{"vocab_size": 32768, "optimizer": "adamw", "weight_decay": 0.16, "lr_head": 0.00364, "decay_shape": "linear", "final_lr_fraction": 0.0, "batch_tokens": [32768, 65536, 131072]}
Each number is 128 + 24 x the weight over its row's rms, rounded and kept within 0 to 255. Layers, rows and columns count from 0. Numbers have three digits each. The size before them is the row's rms in percent of the matrix's.

# layer 3 MLP down, 512x2048, rms 0.0382, rows 0-213, columns 1984-2047
086:098127108080125095136102078105119132113145127118138103147146152084145151115112165144150149085146136105118103156096134130201133136078123091135114125095094121146117125110117135145089173105147119
113:137109153088091134174153123133139134140141137167117130163126176135098119137125147122089137141147138129125111109133126127102143107098089151132121155186094113153125060127131119095149133113141131
083:138146129131155085165149123120128101079083142111142152114138149072123128155104104112149133126097137145125120147115137121157168134138130100186153144111154172130136184095114065173127123107132142
098:123137116118108136167184126161112090138104133179102126113154142123155121171068126134122122123122144140186118133123098081185145139113123123119125168154100114105136058121101133071120092116123130
098:125120134157124159140136110133110166118172140133100122130116156091138125142145098129130130146164131189157115108098084137112173119159097118117150145143121143121132090143142132130118105145132105
102:142140107141145110140109102162128131130069134150167153145123137140115121134112107124099106131116113094067149159132177166119154148140126138097116097136196121133136140097114165137120169146101126
103:149123140123146139122154136136119148133148132125153133125102149229107108110129118183091149121150109151080149146109158169118184129131130124138121142150186069152130068146121164105124215135139128
103:117148079118106129140123114154119138087144122088152126119139117103123132128080138120108128121104135142094114131103132128167135117088133108122110146089127114106137104112091155145111109117124137
103:111118128130120180097162137156131160141185126128151129117153159146161140121147119118118154142140134102115124130174149120081186119122099147129145079116160104123121086092159088143139099123108127
102:137116100108158126107151130092138127117193130114076145178140132140101125108151128144111130140107150130116157158138098129152130123147116168112146100101157149121135080180147122192121101115119102
101:158152164110134115156109132119159164132107135152147167071096136209140129140129117107151108105136130160143144135174167113127076148116126142152135104187113104128108134107114089130119171126153121
092:130162143117201120122107133091146116137128138124121134111105133131153144135114112108142139127097124150124201136178133120143168122197121091083123080162206125148137153117155128122133107153148137
096:150132134107108178146123117135090154130104125145116126131120123091106121137152162117133133112119166103135106147193110122135109107131127092118150122109086158119132103155112144108124070119129144
102:115153106087112149087114117130133142135071127139141117123132158115130105120134141176128128085114148142165162127104165159149146145146126166174114137091132123138135090117131137138141132146136133
102:125126107159090156128154155163119090115126141145121117099117077065093124130147150114110162109070148138122108136106105147120159101134133120125134123117130145135116101100149103156077168146132141
110:101106156124100122134145081155104125155096133137148140126112121092130156133109163142126139124153125162146103105158155129132139131124121087127134167150141157164125145092114135148166151117158127
096:106126124095093118114115141177143104122077127116148123143132143124177135142141088126132161134132147148148111095152138167106115134110107132083149160092091096140125187106143131122134105128142097
087:094143131145121113110146101111141114146188148126112112092114120129118139136128125121133122141096143189120142169131118134181145143068105093082157121137144153094127118138088102129144173105118090
110:119095115120107158158132082143127119153101129146161106116116142130149074160168120157130144142161116162191129115128155139187138143118150125121126124126086118109114102116121154083134092143105115
092:111093117139109126136146131145113137121122112151148121121088134129138083116139115117079114127148094113122098116178143129115165121059153176125123109121103171118111124096130155148093129138139116
101:134129128094115101084164097158120159129184116103166128167101131139100134157139157142106118075123118131138141172166119100098160125125130153111103144104137112166143206168134138158120073135111112
099:101120159143111151130120145068111129118171129125111114123138150180092146137085163096159094093123123062127106134154131152102130113139102147134120108126120121125118101113149151117092159124139109
102:153139116142113176156130110102135132135145118146113127136135151114112135126110140145114164162154126126127132121074141145131107123160123111110106173112145120155135082141130090109105098131159133
101:111121138124095103117106144105145138122177131132117131090133079165109151114145128137133139105152127100113149130146145135109131134096106088089110161140124121122134135190109137134084171126125110
091:128152136113168139136125100126160141135127133155107123088148124146152116114132135158162120106117113129133184158113113119094150134160125138133135128113186135141127103118151127180124131128133105
108:139142142111129145152140083146139122115145128111139138133131111162148127176099134143112130100152146118156083120132098161133116132099128119136150125101102086125150135125137118176123119125108124
093:120110099110119133095072155156113135108118133103114122122117112113113115078147129113141101079127137079126119130138128119134145123122140141144158160123105073110125186097146117062148141114104142
081:149112143151160103103133167124141109122154120141129126133107126126100108135150152121145152123116131159116125154117134113113153127158136094109162107149155157117141129134132123142124109139133147
088:155132129153142116137118077147147143153162143147123121153150152102135130118139149132095155111141132146137126095106117128144118113163128099120133063110164143156145102150155101155146200146145131
101:125100127102110068163187118129091094131143138135093128097101134126075109113118131094122167130131116062107115083093151073187103148116128148098153110101111153143148140165122147109147125132115132
104:127141130149142121121086108103120138128104125187129133146135139061141127134170087119151105159130144128123130133105113111159163087136137098140132086135129129131131180069112156109099112116102161
090:113102081122117111079101192100124152125136108121165121150142114106173123110119110115119120111088130118100098168120108101103112132122164103121175099122099110145130102148141079114101071123140110
104:130155110111129071153105137132142091093203127128118118115160143129142121170130108106130124132099136106148129141110090123173126132117110180130126085124130159089120129102108121115123114118120127
097:109130175142142106123125142103134112133178117148082115123168124115102104148186116137145144131129142112137148152104138120153124140152119080119119100131117135140153188118140109145108129131136145
099:133121130146136123107117133142133114184078129166134124122151120148136142149127116113111131117101138114136160112128089102101100144184124120152153127110198087078108196121148168106103127147140138
095:099130145142161117182152132040141133132148119111134101108132102146151120129182126148098108139187110086146169148122154095147096136144122122140153123187134157103134140091154067105122157125113128
099:120117117135098118125142130169118080142143129112164140116138156113150135128090111123126126121100136155138108127153153151140132118107120071115126074099091089115111112149142168134105157130121127
106:134141111137131157104150146097080161116177138138134126159119110091150135157201081145103118127122138126122132155117138107115065131131104147154111154090129128103122143139146179161118123136113153
098:112152144145154060144109096145127119100082132147107120093132104146116118119160132109126138132129138128141122128145145119129176121140102136159111166135166156139114163116115168121150142130123144
102:099131172115135115127127119120123123159120130096151143143126111157093138117153142140115119128177124112057120118122127087063094129140119156162119172128124160132132119130156136117125156118165116
098:118110109117110187139147154115108104133123122139132132130082119084127118150136167126168184081097119118144119115115119148120137140153083106142145117091129124165135120153119143111153136137117149
098:107112126166192133148129147167128137096103126141132121110065129166137184114179104115160154144118122154159110134126112160124126131113097150091190140143135157125107099120143122107121144134144125
100:122103126078124105147139153102124154122133123137133133116125158109122151117113156149114082134142110135187169089126130111192111136129108083081159111143137139103135096133165160143096135154114129
100:097145143129134093130119116126180145114123116145092143131121140167125134121096166106170075119155115122150142138170141118122130132143149053157137115125181089146134166118117143086178125125153135
115:118127075112122148155084112161131098149111133129124118114157150097169132108129169130109130144119105116118111129133153065165150153070147164150111124109079136158123061090120102125147111152122129
094:124146128133178088130148122123110137129126127190121143110145116123132158106142075102113089136108150140162114115105129146077123135136122145134097106130115122130115100151119099122141135152120114
103:132125131149132148105117140040133143127140130122116133177145131110133154092110152139131101143103104091091113116160127165077135127153125134137101144088173124128129106171136125089110166133102134
103:157120143150127140164118140146109107139129126135120126146118130093139121138157143178122194132169156122138131101127151138094105120167160122143136117105161093167116096162120122095157070125148121
097:136105113119085161130137101063095149118152135124125140140123135088173139163168098144128142122153132165122118100148180167145103125126108047135144162097118098169116097108145139111120182129142120
108:114128112118117150142134161147121162112083113099119142090156119130167131122132127109149123159142142171135129128144122093116120125092104175111121151132082138124126123082121191164134101124159127
102:145154151165179122145125102118122161143130121149120130154119109134123132131144076104172137127103137098087133163118163088167107121165138122138120100122175119091130183101170149111116135122142141
094:124129137134136138107144055128137107113156132137119138150077100077132106206174136102119194172116141063132158175084103165155177126161130085117099137139148081121125094126151144144160140144130129
102:144126146133137121114122171110095056113131132067083120124097086069141114132168133119154099157165120192080133099145125170121136106147135128109124114100096161147128129182119119094112110143137117
073:145124131134125164145124132130145110143106122126118143155122130127135100115164145131135156145155154122120086120110137124124108113087096091112124112125054138115093124104131110157120108113113128
094:133110110138153107126137143159094122121123130117113133105090158101125120119129125130126129110048134107090112107132159141114104133122140110130141148082129061139154114145125161152118162136122137
102:139174112106083142092100125135163096144128137127154143147126119120139140129169130171115162097132111141129134172120134172168131136132149134101129125081149122135133119137136108106115168144133128
095:124108096124128116169148123069112120135077128099105141137144128171164163127133123097091114091076143127131083091113114136080091112114124101141163161134121167147122098120103126118130156123152149
106:124127140138163075109112140113121109099120106085155148124113110163128144087113176128151122121129122119110129178147143133089105135107112172104120145149130139158120146093130104130097095122111138
106:141129118144116133109107120166115092115111139091161144121155138097144140134172116112110134110143134111118190146103179196141178145161132144134118142092146156149136113121136176140128138123111126
106:120146121135137103112149110001092146142139133100160134173168139119101119153134117136188093126155117098099175154081149139108186125119148118175121106121159118127137148163127103139132113134132111
086:149089123137098176193110145140117150080134115171134085171106148110160108146146128117125091126125137147164100124113123157125153137093126175120120138140113136104117140109136137100111115131143142
108:145162100107117095162136141194142093154197127116134120127130145101118123120144105105145089114154130118165151154131143134156107134121154152128149119143131169134123165121134116140148159129142130
089:125141133136102148085107139152135112110093146095189156115168094107142116141133148114143094107145149156123094151123104140094112125114127108104155096101106110156147169138115113125149155128092150
106:124136149114101142138122130137095147149105129113139134121128137141114108152126118132143110138111144146124109101127106138189175124124140115111122134150109081106120170140117163133122148108118124
102:175089159153162118146095133165106129118105124093160165130150137152163166152119135147114089175156129169105112119152137136068128115116122113130125126112134128118129095122112103109163140115113149
099:134141135132140102151141106141145104102143124125133150138091120148111169163135104129131114109119108127139115146143095092104152134098066133099113146107117101122129118110118152077095114131133146
106:121143110139114113168126116115123116146060137183104129099078083144089159140060092092141142094107146156113151149120164113138165115131143152167146137132128149138123150107125184203120154121109152
083:120108147125098159128122143075095138114096121151132111104122122099129141135145125141115113152102107140147086120139124120129181144095119148088113145122116138133127118124118159098147145150127154
102:131125140125144172174114150067074157093088122120137152150148116094106160207102135170124164096131167109096132102112173137186118117131107087166115158158099137083116157133112133132151158111128160
092:170106146147141143143157169131105174149135129123165142133155178170161128087150137097167177143131120146185141131140119161127135144129092151149136123112139155092143114130122099113148088108165105
104:125124136107112147098064135073137125099137133114119142088156117167144171166126132162063098151174159108117145123139093158085142106097098101134144172112095123104129096138133054110111141132100115
097:095122169154122121152166096129119099115105134122148125116125115124111087111179116122158158123120134131131162146133118099129152129137115136080157106124153106146126087084136129109128090133124142
101:110095099095108146174140119152144158131063127134143101092151149061147124101120128137153123127141109106171143098133122138122176123169164093102131153115147165093139166099122112103163127129127128
094:119122142128156138151150146074118149106099137124150143147101088168109133130125154125132129108138139132156138130128129146109168121151118138155130123122139144154114098166132057114155105112174106
104:118120125132128140109088161170161156042180124130120137101126110132140137109103108128116107145108129122086121142151155116050119141103114134113129154116111084089138182170124170093141089110110126
086:096104145116133094087136121136128124171149116134162124069105103153130143144122127131119148152110123138132125135164160128102135136130108095088098133158135106093126121145123146120098121113119138
115:120123142124113135149130126147108113126128126150125115117125105148153108160130122134139175107140146156169137128113141151042159114152148165149139142147136105142118210086124121142119142148138131
105:153122165140145066137155099116138140097184124091118120138157129098106105111095115169116101121121108111136123111115067114119110106141192152139111155130127115123125150105141185082114119118149142
107:147164153128140136129134141077097132135122121102147124105080127128101106154171119129112158150158135138112133118099158097173121134100177133142126106145136156123113132108113129122140108125140135
107:147122150109092158149120149140141103126157137137124146140019067145127160196147143100107124136114135148116158127172139065108136138171126145098157114138123136124127120112128159141126088155128140
107:151126109169124132079136147140119084173145137139128127127085131124088127093119134108092155131163126132130116123124151134132165128114109175102123122093077154084137123117128147142125187133107092
087:099125153116080105097142130062111143152202125123148108121102135088102106094150137186142082122148108165126078103132099111144155136090154090130145136141095150118127166113113161123118146115166114
109:125177118104129109145106094172118107110132126141100143130109129158142129127120134117099106111051127108161133167157145123129070129173122146130096135122150125152119126112136149144110126151124109
108:124120126156116122133151116128137095147085134136127136106144122194152132133141151129125142163169145137160092115118116135115098134117099161116121121162129149147114088100130137085140107112129102
096:121134130117167128108103128164178113118114126114127147074099082094108106105109175137126145126135170108107151146105085130131141140144150106110156173147142106134131188172113088153129145143105136
103:108144115147177151100148118144131130133115122107135136133103116118125133136095111102133104123112147111105144134130095159149167133133102104127134169142141112109120085098156082091089109126132137
103:101114137093103172111157147209142139130121139115167106182147145120150130148111150154115173152102105168100162158070116167106099139138128176159112095164138140140119157136146165206096128122091122
092:142124115107140128120112148138146106133127115110096121115107146136096061155128111150114081149117145106103111136119118156066131115105154155125133092151088152137122063187161108086131154159130106
094:180128105138135067116122105127131118121149130070134118103138134126077086092121175160120098173120107142108104110155115103124128132099165171083129155114108148125128218173088110139167104127174129
064:126146101102091104132085105141103145146103125094078159167114137102125109122126109090105129131105112115130152137148090146116126115138157108109088137136137120103154162159108120146136145127128126
099:099105131107125140173145064142115113178148115100104116107114144119142126128110143122124150148142131100130091104171174092117170134083097126130129108155073122147112089119114173108129108113132121
107:132096114130071129148127132196169117137148138114143125112130113079138083157143093132146145123143149158146111145131162141175117123116141155168142180152078111121105171111140138138100095137120132
102:118085102119105105122128159194129152106135129123112132139107149091057159154116120119085121134065122174112123115113089129154116141111125097172144155144125121120165148178136133121107157148086152
096:148127140145144068140131147126116128140205122136124130132127129122097141126129130130128097120124083107137190139182118134162124143215153118120133121117239120103139106122106137135123128140132155
097:150104103124144121135149157119082146126095131115099112110151120113138154133136104118098149134164109133100095073151144116118065117106108113093144147161082125128120122115133083175148120131136102
087:152087164141124123185130095119088109130124119135151109163155114152157092158118122126145129141131114138151130092120126128127119123089139130106096095128111153153119119159113070129132177118125151
105:121145150137171161106138129093095096124096143112125149142137112123149120098146124135134099133127130119115106094119149110129158100090139106137143119123129119092120149084104132113083166120164134
097:135134141158107134108134110134153142090142149128097142143128141113106107111136084100100139156088137086105134107107114110152104133189154149115130105129162125089127137151161118134112149127128142
093:142131154113159099126110097137142120153177122127118111107134152132139099108140145162139112111137122116163126135074118130145092131113151109178135149162118128122136080125131125112086162123164147
114:171134136146156141139118100119142157105113127202102137141092098095081137122103157108122138156081124134123104085139134139122158127118128142071123121158106181134123086132117124121121119114156128
106:091140175151165084156161114127155116116123123145138165099115071181075138117105138120131143065153123119089155134165104105100150113157160060103113141114149133167116138109096200151109137143138149
115:151104109141095129110121110026112125137143120100139131127123151216132116100159119130108132125155138151145134119121109106194159126130110141101176160127123150144110107149140153081110186132117145
107:101097151146135108153139110014080139129100135099130143109127139196155134100179166122138121118184125171158118136143136118123092139117080120116125117142113125151125060143129124110173134140100106
102:104102118144121114160134181181142125127139122195145134087104133092080135181096152130138101133105153119155123146172098106113129125113147101085121111113069136135157148106075142171168106112144115
080:127095142121098134164170141141114121143133089106136106150126141153117146145158131174151106133149087113120167119093113121135088151100131148106144133151118153113123147104113129089164111117118127
095:144121106118091175128106130169144162117166132168115118126132172089094102141120142095147154120129125161121103161121132165108147123163115109163112139129167146094134112153138119123122075140106114
105:128152089129129129094145129153148103127118134115117129150119120181061133153127141119123072097127128092117164178121136166108102146171097122149125131109150139162144210103121118142137170153111128
106:116164135124113131128098169125135105109166130112132126099166122199147178118130116151159156135144147131150124117135117159141119116103124120139134139126070106076126156173147110098146132126155108
102:153130137118130149139127088133109139109140138109158151148113183126148122123123102113142098130108128192158126135105138170080111143118158151121118130122145142113129106139101148148169131140122111
107:164110101122141116170143156113134175127127144157159128112127159121126129100134124151113111122130133063131109112134161136065133119139155160139126106117090116141125168098126153137097112142148136
090:159133123151146130151093152133148085133112138142150101137154137143124136121138135140143124127107126192138171129134129121170157123180154173151149145159180128138144117129122145136129128126109127
101:118094126119087146111139183139128087161138128114133120145106095179100117159122153080110067143144119138085134142129103160123111157097134098120120123189122114147131149147102098132117124130139123
100:147144146105146107113126102125154155132168128166143137148117153126104106137151139107159116164168148121166145152150115139131112116129139108120115114119095133111155157146119101080144080143167083
105:101120125106123146094111160133153154156150123099172132125148123174105109133111123116153128079148143142128160136127102104114103143153123137151147153142161091117142126102130150089101123135142138
104:108111142146101158122196118110122152138079123138075131113136147136141170106190140137087140147121114158173104115132124162073144123141114139165124136109149144095148132100135219199152120150142127
075:150115137121108109136119135144176133132143140117128144137131115124143139113150138141136169125127185092143067143129133116100115091082126138162103138121110128120125103151129118153133141133134136
096:131136121100121086125137115117109109129065119108129121123124150129120133150143112094152152151200129152121125127129127086136097135088124091127113109120053077130130180119133126135152105121123126
096:129142122108166151091169112123145105146157132159131128098160113130120120110136125112132125105106147100103109112143111143131141132105114150139131151111138128109108131154164108165138111120083118
104:115128112134115087117104124168117105154124126159129123146123168127087141148145111118142126108109148119159164153117158128142102144127111113163119088096114150154138166132118150097143062132115128
108:152135190093105106211143120154125127141100128038107121103104105175150101082177118119132139191143138101112115125155089112131118133110122068110108123175105117147122090115108106070174172132122135
086:109117149130118100150136161134086107159119108141146106172118089123139122167132140069107140090126108047108103119079108120145140140050104119123109148147089103142139129130145112128124089125105131
100:146137158148169064138107153116135146126133133117123126108141142126106155078086142122148091118165092136103117119059132119109147123114102141135132101119117134095148158079119190151117108123161114
092:157106117113071141058179153115118146129102126083131115124100103065135159141151133141142125091160144114110143149172110165163116131147162116105131105130134072183128166126133187135119119142105148
101:117123112120137156079107099105148117117114124114127130166128144171134109115174133118140156075129134190158100143078130113111124112108122117137159138111118176150103189106131129100142100129135100
083:092124127123132122095129102151166131140166151124129147152154126182125141101134133095122124159083144115137143134111104097104117119169083125140117124150147151137108071138139152116112114122129150
093:094142092113097086128123109167156138137193120120120114119103136117118082123133129136121155165146135031154124116108103096179118132103156090083102132116133123136139095097106120143094128112131119
110:090104130119131123150114081100153133112173115114148121154144130162155079114134118124120118173148103165155079118130127111091085125120124142129104162138091159112142147166123097129114148126152107
104:160115121135088115171110130073170113134141137168126115145127108090095144120128098124129099151094106116129153153158143120151052131152121181125153122088142154142136130145122146094132111138111131
098:153136130125078104133133141190145132153097129145127108109131102123129088134134165101127113146114136144163159099138119110084175129134127149085145172101139046143130146055149119141125076140121138
100:112131142095160180150135116141127129144074135151118109159158132087154067149171097142149143151148118133098138124143155136117162122164121101140111115160130098135130141092135154163162146128127119
102:108112108124158132053114122137146126112102123080155140174144109123121141113124140093130167132099111107094159132126131109166126134121110108107133185097191175137144121141125151171134154132103137
098:121159136128119132120117160141130091131158133171109140126115138121167142180154141158119154142170136166134147126130161092196101139132141124131132141143115141106128094132137145133131086146123119
110:095063145093118116147169122149132138138151129123123135095117108050114144078138118141099153137171123204090120081107131103155182135106131103100165167143094162138125132093127118121087135135151118
096:134099153127152118092107095092114135151161120163072106135138143171137151120135138100097137114141118150149140116125151153099136141139125140160144124135158110112145100095137100110124142122158130
095:141151104119129133136123115110129149106110126127156118123142129175127128101136123088121149119112136152113117109159160153192155115154126105098121132139145147174105165103142149145096170116102133
093:120149087106108169135118181096157121151204138130115160091122110116126115166093149145138172128099151142120105164156119079078066133158168126148146192136147126135127065088133109117175128145155142
103:152124115142144080035141123151120128131198128135146107133141146138091138109155108114104167140099136162098117107146106095178059108097133165107133116128088109126113128146123156181127119133131102
105:146128128137140156145129110125124141133109133135133150128107126094125090144172147111118092166132135087133126147087150181076177132138139129140120131149096130145148096108128112119172101123119140
098:124133128114116140132119169157136099146114123144098130138125122143083134130122139149165103079126129107146139157070188154125112145094106126115115148144114109122123115142140101143122123135113127
086:119110128131086123101130105170173170136122111110115166098137095171118176122129145137132133124118134116153114110150124133066103127099101099120142097113111160133122133123119071134124103133120110
104:123122146112099083160113170205163101118100135145122134130124168127134107125062123144150135142152146127099126131127146085097089119141084123113137145163117133112122147148138150122157110125081134
108:131137088125121144098149150084129128104161137143115115117097096087133156183166130133160138112105117121109127126176110146118147117179156110135134129107160155122123171134122114115104124143107136
098:118079131163162110084131123156127164122103137129142130093127136205158125136126122165138141113108135103148098077100124134147093119120113131115101136155129154144120127162144135132161150147092134
107:158119108137136079143090134141090144107151121104120114151120095135099095123072100086131107121185104075119087137098154146149130128081093102082115178147114129124112101168093127135128133112106114
103:118163115157157085093109092114137098115143122113147147166113096149120135115093130136120124089072126121099159143160124091124117114173145093101131156068168126149137160147132114150131159139151130
097:110117097102090139114160148148102122133193120127100096153085145125090128139166167126124114139114117087088063118108145116076148121082142074118092108159077142134128102121120073117134103117122100
092:107135130148115144102098115137159125146165141149119120116134131145127090102121111112101141114119121102168131112111097139107148137176128110175112109124186104112142143192121132115118144126114116
108:124122166124120139127083159162111117123107129148107120091112148147097130108115090111164083116101121134165161136085144105105162129207128115118148126171160173114121118126128115127125136159097137
103:114150139105111149128107156105130127115073132089095152085150129084149059106094104136107152151138099137171127121139132129171095115129094109152119148134151101082117127061121168154162148117083142
106:134115129113153104116128127165125172121127141175148155160132147145123099141147137128108083144142116121137118149175118111166086140136146163133109088148128180165118097141119103120174150123153127
098:119098115123126131132141091188165110141131133159146125109117118146090106097106181113130148087149126074166149148090100136133156132121147146164102145155170079105149142102125081126143162137118163
097:157113149134108074158153129121109114182133132112132124118145149173158132127162109113108149165161112117158091092140134137097183140096100145099139129167045132136119121138126163132127126127130092
103:197108098136130145100114095103104130139124128174107130116149154087095160109155135091149091129093125114075132150136169102080128131155166145138137158104150122142135157136134179115113116122111113
098:110145123121099132128135122073142115111118101179104134089132104172122121109140142106108124117142147139153100123153116101140165106070116122128120110102077096154107141085113121073139135124108121
103:125123155106149129136148126140099134120186133131122122133175153139141171105125105160115122109114156063136092127094085148146146104095100120120128144087111122113113104148128095077088146131117127
103:149156104139133147101115172166157121109107131117133138107181123133152110138124137097110118145101106100089125121114148161091121131130110124172131117169147163124157121101137093168123140122133146
098:138153090132123088120110171146116099136050122120115115149147119151124138149085092123110158088134110108110131152124115142210107119122147074129150116119124138128126167150136059100093152123112144
101:098152116135159146114146147105130156141124135120104125150149124152151140105124097126136139145127132107147124114137115142092096135095075117122112128081087128149137125118130111145158108117121141
104:141110101143099149100123112113139113085118128164131121117145103061107126120147116179097099110084130137113142120116168088133141118142129173154149123109131115125139121104124179130127134110123126
106:167107130130163140130094154133077109103151134157146120138134148125087137068155138113103172125156120139048163124171130117123103119120150104120140082101175155144153083154120168147133128125134135
104:126116115106112072108133113158160124119174131159123137131095138069115076126098144119099127120103140175182122144163101048147081132149129158098149155069181114127141091110126163128130141139133129
093:129124101145111153114165146163114158119119110126144122129125153122129138091106147120106132097108128169129134150107105126135146137135149126143147136107137141135138123107120175106167135127137137
103:098171092125152131093086093146169111108143126130120135116127105109117122121071140146150139115091122150133164190156135124108150140168107114134104116112189150179123184113119140118108171141120136
081:164083148119109150162101144167113139158094122150123121102123134089137120114149144132125124109102130156113108133142161148079202141128146119136125128090106110109149122130144145147114130125111121
097:135144122121137142095136105127116124118103133082109111086119119089151127176102131097128110107081125149155143142126135119097138107146078068088142104133141130123132159100124154137140101132139165
087:135151088132133128135103135146106137130089137169070121092130131102142145116092119158104108107143143142100142124156198104136167121141115149135125110083155098142145087140102167126132126116109116
108:139122155125167099101150103090125138120107132095127110129116150153106100143081135101111122094138113137108150128114111140072139145158145187132136184147147127142130147128147132122128135139130126
093:173094143156100140147106136126088095124147134140104166152136073149125135085131126162134137085115124134142076138141120091099129142135129199125134107114086128146133189171119163133111104139096157
098:101167117135155130143117115121164135143148143084155120161135097096133119144099161118138133095105124096118164148136103131090153127174122159123104128139159103096132121087123152126120070135139140
104:117139102139109148146150193168118110136102142153129131118168102146129107190139140107150113143130117149143106122176152118137158105055141125125107146148102142107122200099133138102144096108113121
100:113126116140169177113103132134131135094184115094097123151140117113139119105136148137111151144113111188139128142130104110119117130109146116132143124151114097137126088123131111134112103106134127
099:099111139081123152138166146152138129105146129118127139126135155146135152154128143147101161118127146147135105125104131123068143128129141102136119156150120131135137111127122112131140117147132145
117:127175132119095082144165160093153138128143131147133123117090147178094136129168118135134116123098110119122166167121110124106183123167121123114133130145153157133141094159118127128135143142114136
103:151136132117126164133115145181111172116145119170141141148140146154111111146142111146125075108123131135126098106123133118128133138103133172105104144131104126131106127170119136143108156112138119
073:168102100148081173125111148125111150136130129161115135097119125104160112105142123117121147143131141152134106123181117121114135140131149099143120177117126143118115146143110113121103096127125140
073:152132114130113165125137147161154135102126134144190148146114138103117130132141137154118143131145134109142089114100142102116227104116096180161124122102117144136114171118116142091098118126146129
101:114134104129132144125148116181118074062172132121131104136136128134150108109148157101104076135113114138139110116094159139158188130119127208163129118111123122117139068169119134137136162126123142
102:145135122134114103151174129115129116136168121135130133171091133125095089152139102116125110116172152117150111099147131137144087126118104107113091135113099147138134070094136133087136089129132126
094:116115143143137123082157107168116123102180117137120114112135107093114091179129164136128057115112091164102096101114136124186129115090136118152159127133110122150116136129111097121107147107170117
095:123098118121133049123150103149084105123158127128165095140131102090135083152111103101140160180108128165135078071086107103201076112080126147117128137117134134123098115139101151124152130112136181
095:141112126161133086128143114084117110125107113130121134151153141134170105094130143115128089118115094110141121132135100081115094134112152127149150097126148125128145164154101126123124113127135133
103:158088127127117089117131107179095126137140129126116137149119144133128143122153130074109122132121134087130105101122103124190137116098150065099184114139088126104110120106118112105138118124128129
101:146117131138141120150123089103093108106108118118128144120124143126157120121121149145114150152146116077139084111097128126124158147104119083158107154137116168112131172122124148060146122099148137
097:114128127120107088127098147154123122099132130135140114109138105111135135120150099162143121089192109131144148133158122130165135122154114116130104104129148073090145108158117112146167158120182106
105:127164066178149169038127164147137136103128127115167133110142147121148139134077110150142105118117146196115123142092107149140114136084107205153093110105128165120125123106116110123136145110113121
108:129131133163159142125109152122106115156059133121133113136117147163128116095165138124131130089156126100144151102090108133137127119146132113129105141157130117090138119104150128150090146130103105
103:126126102142156175090144150118136157158099135135079125135127109097111133156168132138157118118125112108125136157105122111169135140108104114133121119125105144116156063109141093125150087132133119
077:151145100119115133117163148136091120112106123153148142155127123146135105102133109100137105121118153127142119136153138154124120129097140095136141112166122136105112137125147121132123138153141119
099:116104163127126107168174111126103089165029127113167139130117116205131144107112152120127115137175146084116118109108189108173147141105145104127151152174119112154147087128131113137159153126129129
084:161101137134134162129119127075122139147112110128132104136094104186148102125142119126143138102166151073137154176153123204102148144107152116149127143131127113133118141182146076129139144123098112
100:142132091114172131127156156092104141115168133142154120122126161112155103126149129147139128149106103097116153174133125149138098113120153194150125096174162175103127107122119126118129188120094142
098:099143079144125143164129128164098084128194128133166127117128104107135107098124128136128131153145111126101095106121106108093101150061107142091124160088077144156109083150114149125119123127106120
102:140094085101126128152130133174104148136134137130128133131113122130148083126118103141129124128117136156136091092142107128163185119116115122147159090103106171139120170099141101121108119136119140
077:130134135112151142117157145134138136095132125126099111127151136152132172135117133111136152136100126149143199151145130125153095125185069131136121142120221106141140102099124130156146124126137125
105:151149154111147077082158144156118155110181122093157112147140130085083132098129132151140103121140122103088133136143097103228098115083161135123142110090107120137157100134133182135102151134124132
096:143142075154137163125131152107139136146102143127091164144102166093097118095102116128119104135147135147122143119106099127154150122141148165134112150133190114079125140132134107127112139121114115
101:146133118128143112121118111139126116160149130108146114094135147095174141133117130125138122114122126068125135097132147125127154119118147094102170095080127113109142100111122097128141133125178116
095:094124082135152099159146124128139157149116116121131115151108140098124105110125138137134164183094123160107110117129141138102136126056116084100114135115103144142110095161122126119124070093110118
086:105105095117127139123153145105124163122135118080106081151126150115124121164122150148144154121121131125120158149138153150067102128094105163132133143105119158138141111148129093174154105137130108
113:113118140158145139131132127080124159105153144102122125128120147114101163115195105122126165156162129138058129125131160130153114120132142116128106145164155180134140129095117121144074145123138150
083:102145118136158129108157095125140154143116138146153110099130118071120155087164091118153154108131121172158153111134123067146118144211138085145124122100178135125134181095122167155121082152165128
108:088124148126129134190114136146127129128142130149138102127172124106106085130189152142114111123145120081150084093104132155158087144124126140143116089092115120103126182149132106142097172128138122
102:091127129111127166149095112082118136189106129118123118133144134191150157125093124123129131139151108120135119109121181114152130112120138158145115165128130146141111104088113115129119126118124112
108:124125088104115143124092149165104127135159125105154128149091139115089133123145109131137075124148118116101154127141128112118132118126115122129126123060130135158137087139116138117100154101098106
089:110115154137124145158127101141102122122169117115139106135120136158114120142130109172110108129174106146121138129101109148139125108104117164128133078132143105150121081128090103104110144123139158
104:122132097110145132120141118076155130052211124082092121142124096108147103133165126110155148094011137071097122129148133147115093119143143072122141140082140129142114139159125093086133162125160136
105:144102121117123153135154117134107144108145115108103110149163160139127148104151141112106142133118115180139095112102133100128122137081103146137132127128095120092110080123090191094120102113121117
102:086118141116122135125122172085125098140119116098144146142147124182102142147132128165172138172163099128110096096126126148140127127106144138102099139168081102109131090146119128122123122102123137
088:117152123172176131063098138085154124114123136122109136124163151109120147080096145157160142081131165156102116134125104118126096143132164119129138118116124095150123096134120108156145154120117099
106:133140149121139168184123073155104161179113123146115122127093113116174116170156136093138109172148100101138106085112150135128113133100131153121107116117109128134126140088126108162133079142098120
102:143093164117116131126102105084142168091159133117096117129147113135116140091105132143123124121128127092120069144103129098164124136082139128131155144152093129123120131169135142130162136138152124
113:132119126131145130169136090138113114121063105114105102113107163110119157137096110132143152089152101112117152122077109119170074137136118125107126124133148125100125095111097153155130117138139136
097:161157089149123082094127092121122083085139131161114102135175129094087120138107116113120137147125143105116117133149097124213150104174132105155116122113141106110113113130151098116119082116083116
106:135143136133133084153111086138153081122125133156139156126096133125080123126086132126119152137095139098125173160094150120155129142140137117124117151135168145136127145155139116160104173144123127